{"num_hidden_layers": 13, "norm": "layernorm", "norm_eps": 1e-06, "positions": "rope", "parallel_block": false, "init": "normal", "init_std_qkv": 0.0247, "init_std_o": 0.0, "lr_mult_qkv": 0.5, "beta1": 0.95, "max_grad_norm": 0.5, "final_lr_fraction": 0.0, "batch_tokens": 65536, "doc_mask": false}
Each number is 128 + 24 x the weight over its row's rms, rounded and kept within 0 to 255. Layers, rows and columns count from 0. Numbers have three digits each. The size before them is the row's rms in percent of the matrix's.

# layer 6 MLP gate, 704x256, rms 0.196, rows 596-612, columns 128-255
101:112120098138123146134116127174109084089132116084117108105144100154046102110158113144077156101180177090105129104183145146147116162137091081116140130130104134163117110144112153156144148143139131138153120172117108125108131128167110129115149096091111130136140094109107096139160109129152099101103113160132145156123140133148118119094140115159139146091115105140118129120157124123113144121106
096:158121113163100130124129138144106118121168143128123126138151127110151143118121139151116148109108099108152110086145116111082155104147094067123143147123099155163151107115150139175132118121090139095118109142124104105115093112132151136127081130142118095118131123110115134075144092074123114118086150149127124144111079065107142147147167126145163123132105149078146076165112143142120154089115
099:108131158114173101164146148149155123148145121129124116167127107148089140142135110148172081101097105079153145142115108150123129114112123120140169107130145103147122150134101093155124131104103118118141115120162103095096087101150192130141129161148136121151107137121093127135147149108117139100070105099109139137139145146134112132115118146153143116099156069146187142115169162133134109124080
099:122151129154144086085117198109107149157182164150151161110118125097087106109059131144129135171113109155125075113116112158128097153148146109111191132144129135189148140135135111120166082138154138143137198104130149109122138096129107080120118147150156156104087118126129151130134096117118076101140121171104153102168150099136114124176107147134103144104161104117176119130130107111129098103154
103:088121113151125133129146117157156114088131126096160090131117124118158130157134152126116130137120151144144125148090144139130160121165133149115101116113141149133079186134122128112129154078115127188123125120140129114119074099107117108104129193118118145068119137120101098143085122105147129121119131133149066142097120123108121153110128113095092140113153135118129099130143137117079160098170
093:182120158132135128103090141101134167120111134120153140151136130142138115115156159113133137095131121114116133143120164137143180134119080110117178098157140153132131115114096150136102140141143172102084150092124114193140123119164143104139132156115131089138156123111131183118157108163151134124165187130180132124141099130060140094127166132168152150128110151112140140128089137150148144132152
093:146165141129158114109126147154101164109163150148104103152126086171155152110121150137111117103144129108113112162126129104116151130095099126094140158153155097119168155116141137134143126097131134162188102152135100094129131153103159140175156096134113097130112137140136098128144144152135066151139121155115120141115120131126152106183133082079130149081111113132137101113122118112165079086124
104:138152115172146138099136129087136129123139122097134150137120115168089140155144113133131164046151108143131138112086125129164138103132093105161134123116128104156133121138100166118118151170144103162091096124107147139123132106129124113133143134164104101126157139099150074149097123142152113157155078165118121123113147123136094146151148128163117138128160154117119131120084125126102122140142
102:124102157112111183114113124123137137120138170087108134127157100160164141113128146135101124108126109107140146110177113149148153120149118100131154141130107120095143088088112102103165116102134096114116148152106161096116154145106130103129124163107153078142146140080085142127129070090112136147115138135103123145093101136138117049158159093101144132128120133126100109147109103156157086132145
094:147120139121164130145076122107163103108127120075130158109140118150141176109122163155117131150140141159105107128123148138097175150132139093112133111146178126110128138158113157078134122101090162128120170132133148129145067128072131130138136144165136093121103074126131144081177115120117159122116153147154116098131137121116118129105132121126111124133145154109151107158161140141151159104124
093:136148141095105155084140150114085115118135125070169113121161088162150113104131151152077152077146119138107102155153147106173125111140147139139140064152142116119124179138151122144156119089097111084125108154139111147113143128151093115163118155110142140169122164140134141162129097099101121151117133151145126133131140150121135130112134106097118138122072113103079121151153148145113134097128
097:094119159175094118108125156144151086104158065135122117146118168156112110124120131139128130136154151155089118120173105099116130130086156125138101134093155137140133128086190119094129156097155120096145138091124127137125133132113156115136195160137098098095139081085132108119140112151127121132152125115145078126151124105115114156138095129140086121122122138132156088093110143125114152091144
095:126148158109118123140147137088123128135181149150129110181141113121130176189162150125145144086119139145117121105124121143118126111147117118131126095144126149146179121118158109154133101091127138184132148089129084150141119109154131088131131129131127120164109140106124109111163167153116156078133127122126154125125148160121099100106140176116105113145130124147128136100114111127098135140141
099:149152144128186145137153103145136146140109118097175121102114099150118104104135142102103165128131132110084123131115143120108098098109157133158158156116090135106141119125163123122146149125167145136140094113132121156160160127106125148125099196151168136150156106155140117119142128103110112109124144177119107148153135132095165167159131113118111154096120127142134122147112145075123097128115
099:129122126133094157148090116133110140108172135156130121126112115162150158146152135152128128094138148148130130116143124118103107136138107134156107138115141126126099157094057129153165167084140168091104133149129133100093129173163114120206141076112115098113105158102150126099153088112158141116118137118121162112158118118139139109103108099153131132130109129133111143120148108138108131167153
102:127147172126153142084096158173121134087133099120143100133150133091140111141164147122154118149092164168110145152135127129132137126108136114098121122216118156130145116145106082137166141096102142108112101101148131115149134124178148159145101145095131124120182126117142108113102172155090129117131106139144136126126133162157131103102108125186128186126138169101112082137123157146132101112108
101:147085144133167129125164125172087114096138129144160109118159119100181118135122145092104105128164125104113120100138120087101153085168153161143110178131128111130124127103123121137111121162131134091168133139125137170120080135135139143101095152128135147157147163094130128138140119162129065111111162122080132104117126136124138091168125140095118097115126124153087124168169157153132116124120
# layer 6 MLP up, 704x256, rms 0.198, rows 596-612, columns 128-255
098:113099092085147143108101097141162110098143121118088127170080113087126075103126131139123122101139145122110187140083154126130128114112135114126142154128124115117137116105138123104128149112136157124164145088127154139150109128126161123135148098119158108131121126093124110117137140120138160134104136134141111114116171127129126128138100130127147134102157128180142112118123093104104149125093
099:159141122124114143173156083141125133130157134129178100135107124114121117132128140160162127145110119109165103100105107101110127121132134102137148161090132132138150110100111126115083106119066154138102092146137119132105113100110135091126117121138083115147127145111138153104102123123121103121118113151111085131128140141125115144158135150186124119161123131105154102138112132122121128117080
097:108096144093156151108169123129112100137099124138102158143176117128107092116107056142162109163111110128117131096093106137116127144130133153102128112100090133119141115149143084179111109135134167156064110132078105109126155106101075165132090104120134141107121112129116105138144117093131139102095090178123116100189105123115120117173113119124134139126153138130086147151138071087074135145102
099:104153149112150176180112115156113085117113133125116138113112127154099106133125125145130120118145105109182092134105110215121115086143152133121160174091116151106155134108151139106145114127100163153156083144120118153152141106146110113120150156129112124155142119119095117145151139129113143139105104120127110198141149111125130135105107110107115128156128109143139148140124176138125109222112
098:130139112084136129112129138140097144136129135141143119100098115083121182150108138113103083092129097137147161143152161125142122096167101145128129143136129123146171124130151107103101130128119131186115098112128114128138107174146170110128108134118130140159136091121143114108149130206151119106143088113108125125153135119115166092150087150107110119106140148122143109100126159145090170123101
094:124167126112096116131133081108132096165112143192168159138116099135096158176131147180130128118141132146171111130161155105110148182114155144111109155082120119115107114133142085128134143108117128121127112080115109115156125171110154137120118106147104129140096140165136099113147147127183146129136129135109126105154137134130131161100146144131102103072144111123099086133097118158092109109124
098:127155149112126193125115137134146101132110131087142154119132134139050138156137136106129136131154164127139162122125157146164087131122118146115112127143138147114104116120143144137081157130115094166152091109138120155136127119140086095106126152167115205140161096189096124139130126156114116139086117096084120119099114112097149122117166135124128110136126131117120114160126167103153103126077
101:167118134137112145145160096149140134156163123108119147098156146129149166121161131141108128138073160150146127134129129114116070119118126154089114079091154123118112124105141151110118111139075154069132073152124084139180104116120146120155142161122088128133193145156135143128134135130153123129111142126129143154126164133120123136143138125115084125151161179120139145155174125153066112120137
095:129144126122166112099121160141124116136104187134120150156153108185159155158118109129100084145133145119151098121130146119138096119150154132138127133135133151103085111061136118153154132105140107153146139151093106111120117108136148129117151124145127133132171135162099124129113128088119128150123084114090162089136110132133096105067125092147105101130122153134116111145111136076187115093122
095:092106135063132084172130113138139128090112125125139173110147128110097135127134173204104139183166110099080132110144178127146117149131125114106111154126106123146119151116125127140138123156098109108133126173187122141119173138073128119097125108142109151142130129131132121118100122115135117154149135110135147103139133139125170124118150108085106098161123153114128101152119124115162163115083
093:160113093147152095122137186138123138186131114139099129137146114113142123127117143160157109096075130146118142101119114086126128108145139133130156146132124126128088107102133069120083126119074141103123128094186170121117117151119109106149115129105098144126162097149154101083116137148151134142096127180114110126135096124097097123134113142155123120131124146158113155120150069147137102154141
100:136130097124102110128074152121091098083146104074100096132112139116076154133117123133115120109120100148125129090123152127130146121098125136122139108094090156158089137106139127159093123108115124084152148093134098109142103117101149150091137070158133112125161116124158092187121088105183126135143142128114159115107066166128098128112156156141151110165117110145102103181100176147138115121143
092:125126110120112158136152131123118132163124194126156162095147107149163148099151179133134079151116185111100095141182115163159103164146129133154109116108141077121105130118113100131154133147137122156191141097139123159146140129109125108174135142145146133064148087126135146133139108186116129137138148122146130155148128106115139144141147128088114190109158110123155118112120101115159111119126
095:092169096103148116167091124121157111127150171079171152151111094123112141111088149109112088080119111125134148121133135125175121112113104133145132129141153102134113107157135125135172102145158141108136109117064151076124138155089102124107119144130115076127109138130126101108154095160182125132137132124160141117135145114140119144104142149120079118142097124130148180167138126137085142158109
103:176120073147161156079143124118111150125072185107146098130104139148142080078112129099101174130101143102128125088119159111147126104131089147128112105150136146115102156093146112142124175152109157109116117092135170106120156116102098127155155138131142127125118109131121096126109086134110121125092137117162117156148138153109098077177129162129093139116088175114129117152144115194122119108100
102:145149105131156157120147131102113125128130086137133122096083126101095118133119099130136178172112113154091108122125104098152128120165110118128168158128155136137115146099117173114101143115141072128137118096136136134178124108126124103132131155165158146145122171148127143100145152097142122131108084130123130138143125078108140139140148130140087108115138097171131159116122104111102125166108
101:113164144048124101132149125090120182141132153152093129096165100124122145135150088072166112106103156097099135148091133108146100136128123106140121121102099069087113154103128131116160139114149164090100119093130145132114102101134094154132160118136143154118165110139157129110141126116149133142152128178100109162111106070128135109147143143112142139145114131159136129135156120113089116139141
# layer 6 MLP down (transposed), 704x256, rms 0.187, rows 596-612, columns 128-255
098:122106133101133140158104181134118170139133127122174095125147116123124090146178159095100130113111154130092102118112120096094127144145092104143163113117135138138147137131099198156096143106097157116133154141123137068109157110119100115126148132157151138172127133132145164161168160133130144149096127151134143136130141147129096170128116132134140137130155119116132130149126141127134092116139
104:128163098136140115113138111086152192145133134107110100119097145093071115140143144060157105065172115102161128127102090096140168145158113097125091158109122092126104137170115097097119125144121108109148142146154096116124117153153111115144119126119124106082124152148114100117151123115092135148121085113093097146175121063136086131112118121118124145117132116139145114159139157160113095098124
100:094116124134145116072100136126128121131072096116145121136117144076138080135102070102113139135106191148108148144115128135152146091119130102142153139139186140100142131169141149168172123123125130115110120158122164152160153134071115160106111127097166159110150092148137139157161139165113112113111118104105148098158144138138150130102079130102121128156095143146106144156115110105138103130131
099:149168162124116081098161115107141142134168105137101128075126087112115165127132113161087113154115100123142144145085111167113096130159090115099164177134149136146175116139108103133104100157147120117138133104102124138143129116118164112099132144114122119101121107125132093096127084131140108120127082154130161147173165129117114089131117148129156108116108129140169121125119164123160075084137
098:136095140133164125149185137137149163090113139157111088122129106109118148138130124089163130103126152150134108089155134141120089150148077095123142145127139157142119109121162103102127144116154159166110070117124136129124144139149141184141136136170138151123121110095113092161121139168096162130121148125141149130122164114114149122148109099112113157165138116122143108120126132135108131134130
100:086147106116116131137104091146079099122145159125179132152122146135101100108107097166126107112112146079122137131149127150095115159143165127116133126149155104107128120134067128128110167101085116118160121140097166118151115137116123130134180132125115155107116105140136110127154146163110108121156122142100172161088103136147173140163149123167128162077155085094112100123148111131126118096137
094:125154128100103128090099122127105145142171166155151113121097171142150093121135145115147100148171144124148130150139114133098112120122123117117178106127077152137133149095109144114166130138163141078144103148126134116087141137103176113096162119100140097146112148104140133129115146122143116135114121173104110143130132109157105105146146182117128139187122169161086116099134118104141101103160
096:124135089097148163154143098158082073156116125133114130122170160120116094124131102149164123128129110091130109122160097096087117144153131162077122128110132151087116127095096145172140119100108122141171141128095120129104127142131153120121100109117107151148101130109155134097104116106138151101132108130135131131134108129148165090126138110094128120133131076162159118111142135190111086087143
098:164141114111095100126173103113133065139148126090122170113128153140116152156128097140149095131110127165129166136123149151079159158116165103114140120153137116118119131128126111141118123086148107133104127158111097151127145115168102142150116095132110143090156099105188141157131136108138153146095138109118120193157144123092180098088116148134149129112109135132090106129088132157103155140111
097:148121153134166138151111114103141149117125159095080133128126106134120118132131180144175098102140124149129107135116127070117107112140124135111113120122185150107148172080160145123102101146104118110104135161099128143124109191124110124148113131120122099173122096118132076092119098116125137143167129106109105125165095130116120090096147150144137135158128145122090106156111156113150159079168
097:141141129133069168116112140100149105171109130085116150152172086115129131131118106150084126149087154138116094094147133141133118141083116126193129048110103139137102157144103117156144100131147120152073098103126119132136162164105092135135115118160143119148066166148169120163115103129117077140129125112129139122116138124130091115139114113118160135077117129134125124110136140156135157096162
099:157114121131195106140132081087144151111131115127111132149181169142138144132139113159108126099088114137145155098105133107157161122121136112108148121160104081168185154134149125097123143132098144121117183143117096097107122067127102115174136104144153151093135175109094139127079117130130178119112140153148115112114103130115133105104138123123131136134160158104093150158131115143162109175143
097:117150158109177142115103128117111170142128159121121130089161148115147114123116132108147096129089168160100066098124149139143118132154128120164078112124129112126123141129121119144125136163133151131076155140113139108124123115123162122131107134120137118137155148139170156138113124112139103170147135133121160138094088102137123116132100152119154131078154137132167149171099119103110090122128
099:113109109132126100084105132146134123117127130151096119092118129089109126110108157140126123119167143132119134105163087064143082095129146132134149117148150127110125158110142114143141114145124172127143123148140110119144120169110147120113145114138170113103092159097121138143128177094123165099122152126149102123109119149141105101143130137104126160180071122123141129141153127118116134127108
096:097141104140149155125125140095124118137107113144122117114101134080082154097115110110113128135146115107103141156111169116096067126101145113110126124142098116129169130119110107143115085149139115118141148084096134143098126150139160132077150133143132162129123173150158113149130136124108124134105116143149156123101143104139161133175140076140122148151158135119141151134091119121119092136126
105:132136147131098120108138118117159093147082126115120149128122135099113139122131145164144145137104108131112123138094170155142137132194130128182137085082122112064153162101088121123121097125121135145143092142142112130103111149126134132122148117133089126054121126034122117126125132149114127157115156111154132140113117120173114136145141157111120152102115129099083148144122071121114112139156
100:135063096141132129103141124105124149162128117110110108094104119146095097144120129169150105120121097118104143131159099130083141131147147141117123137113135148128122123090103068136135112138144135126108102128128169168127137163113127139145083152108114128162130116122124147124125117145108113095134163148139128111144131148096116146125178160109139117145123124122125145119113172076139107098164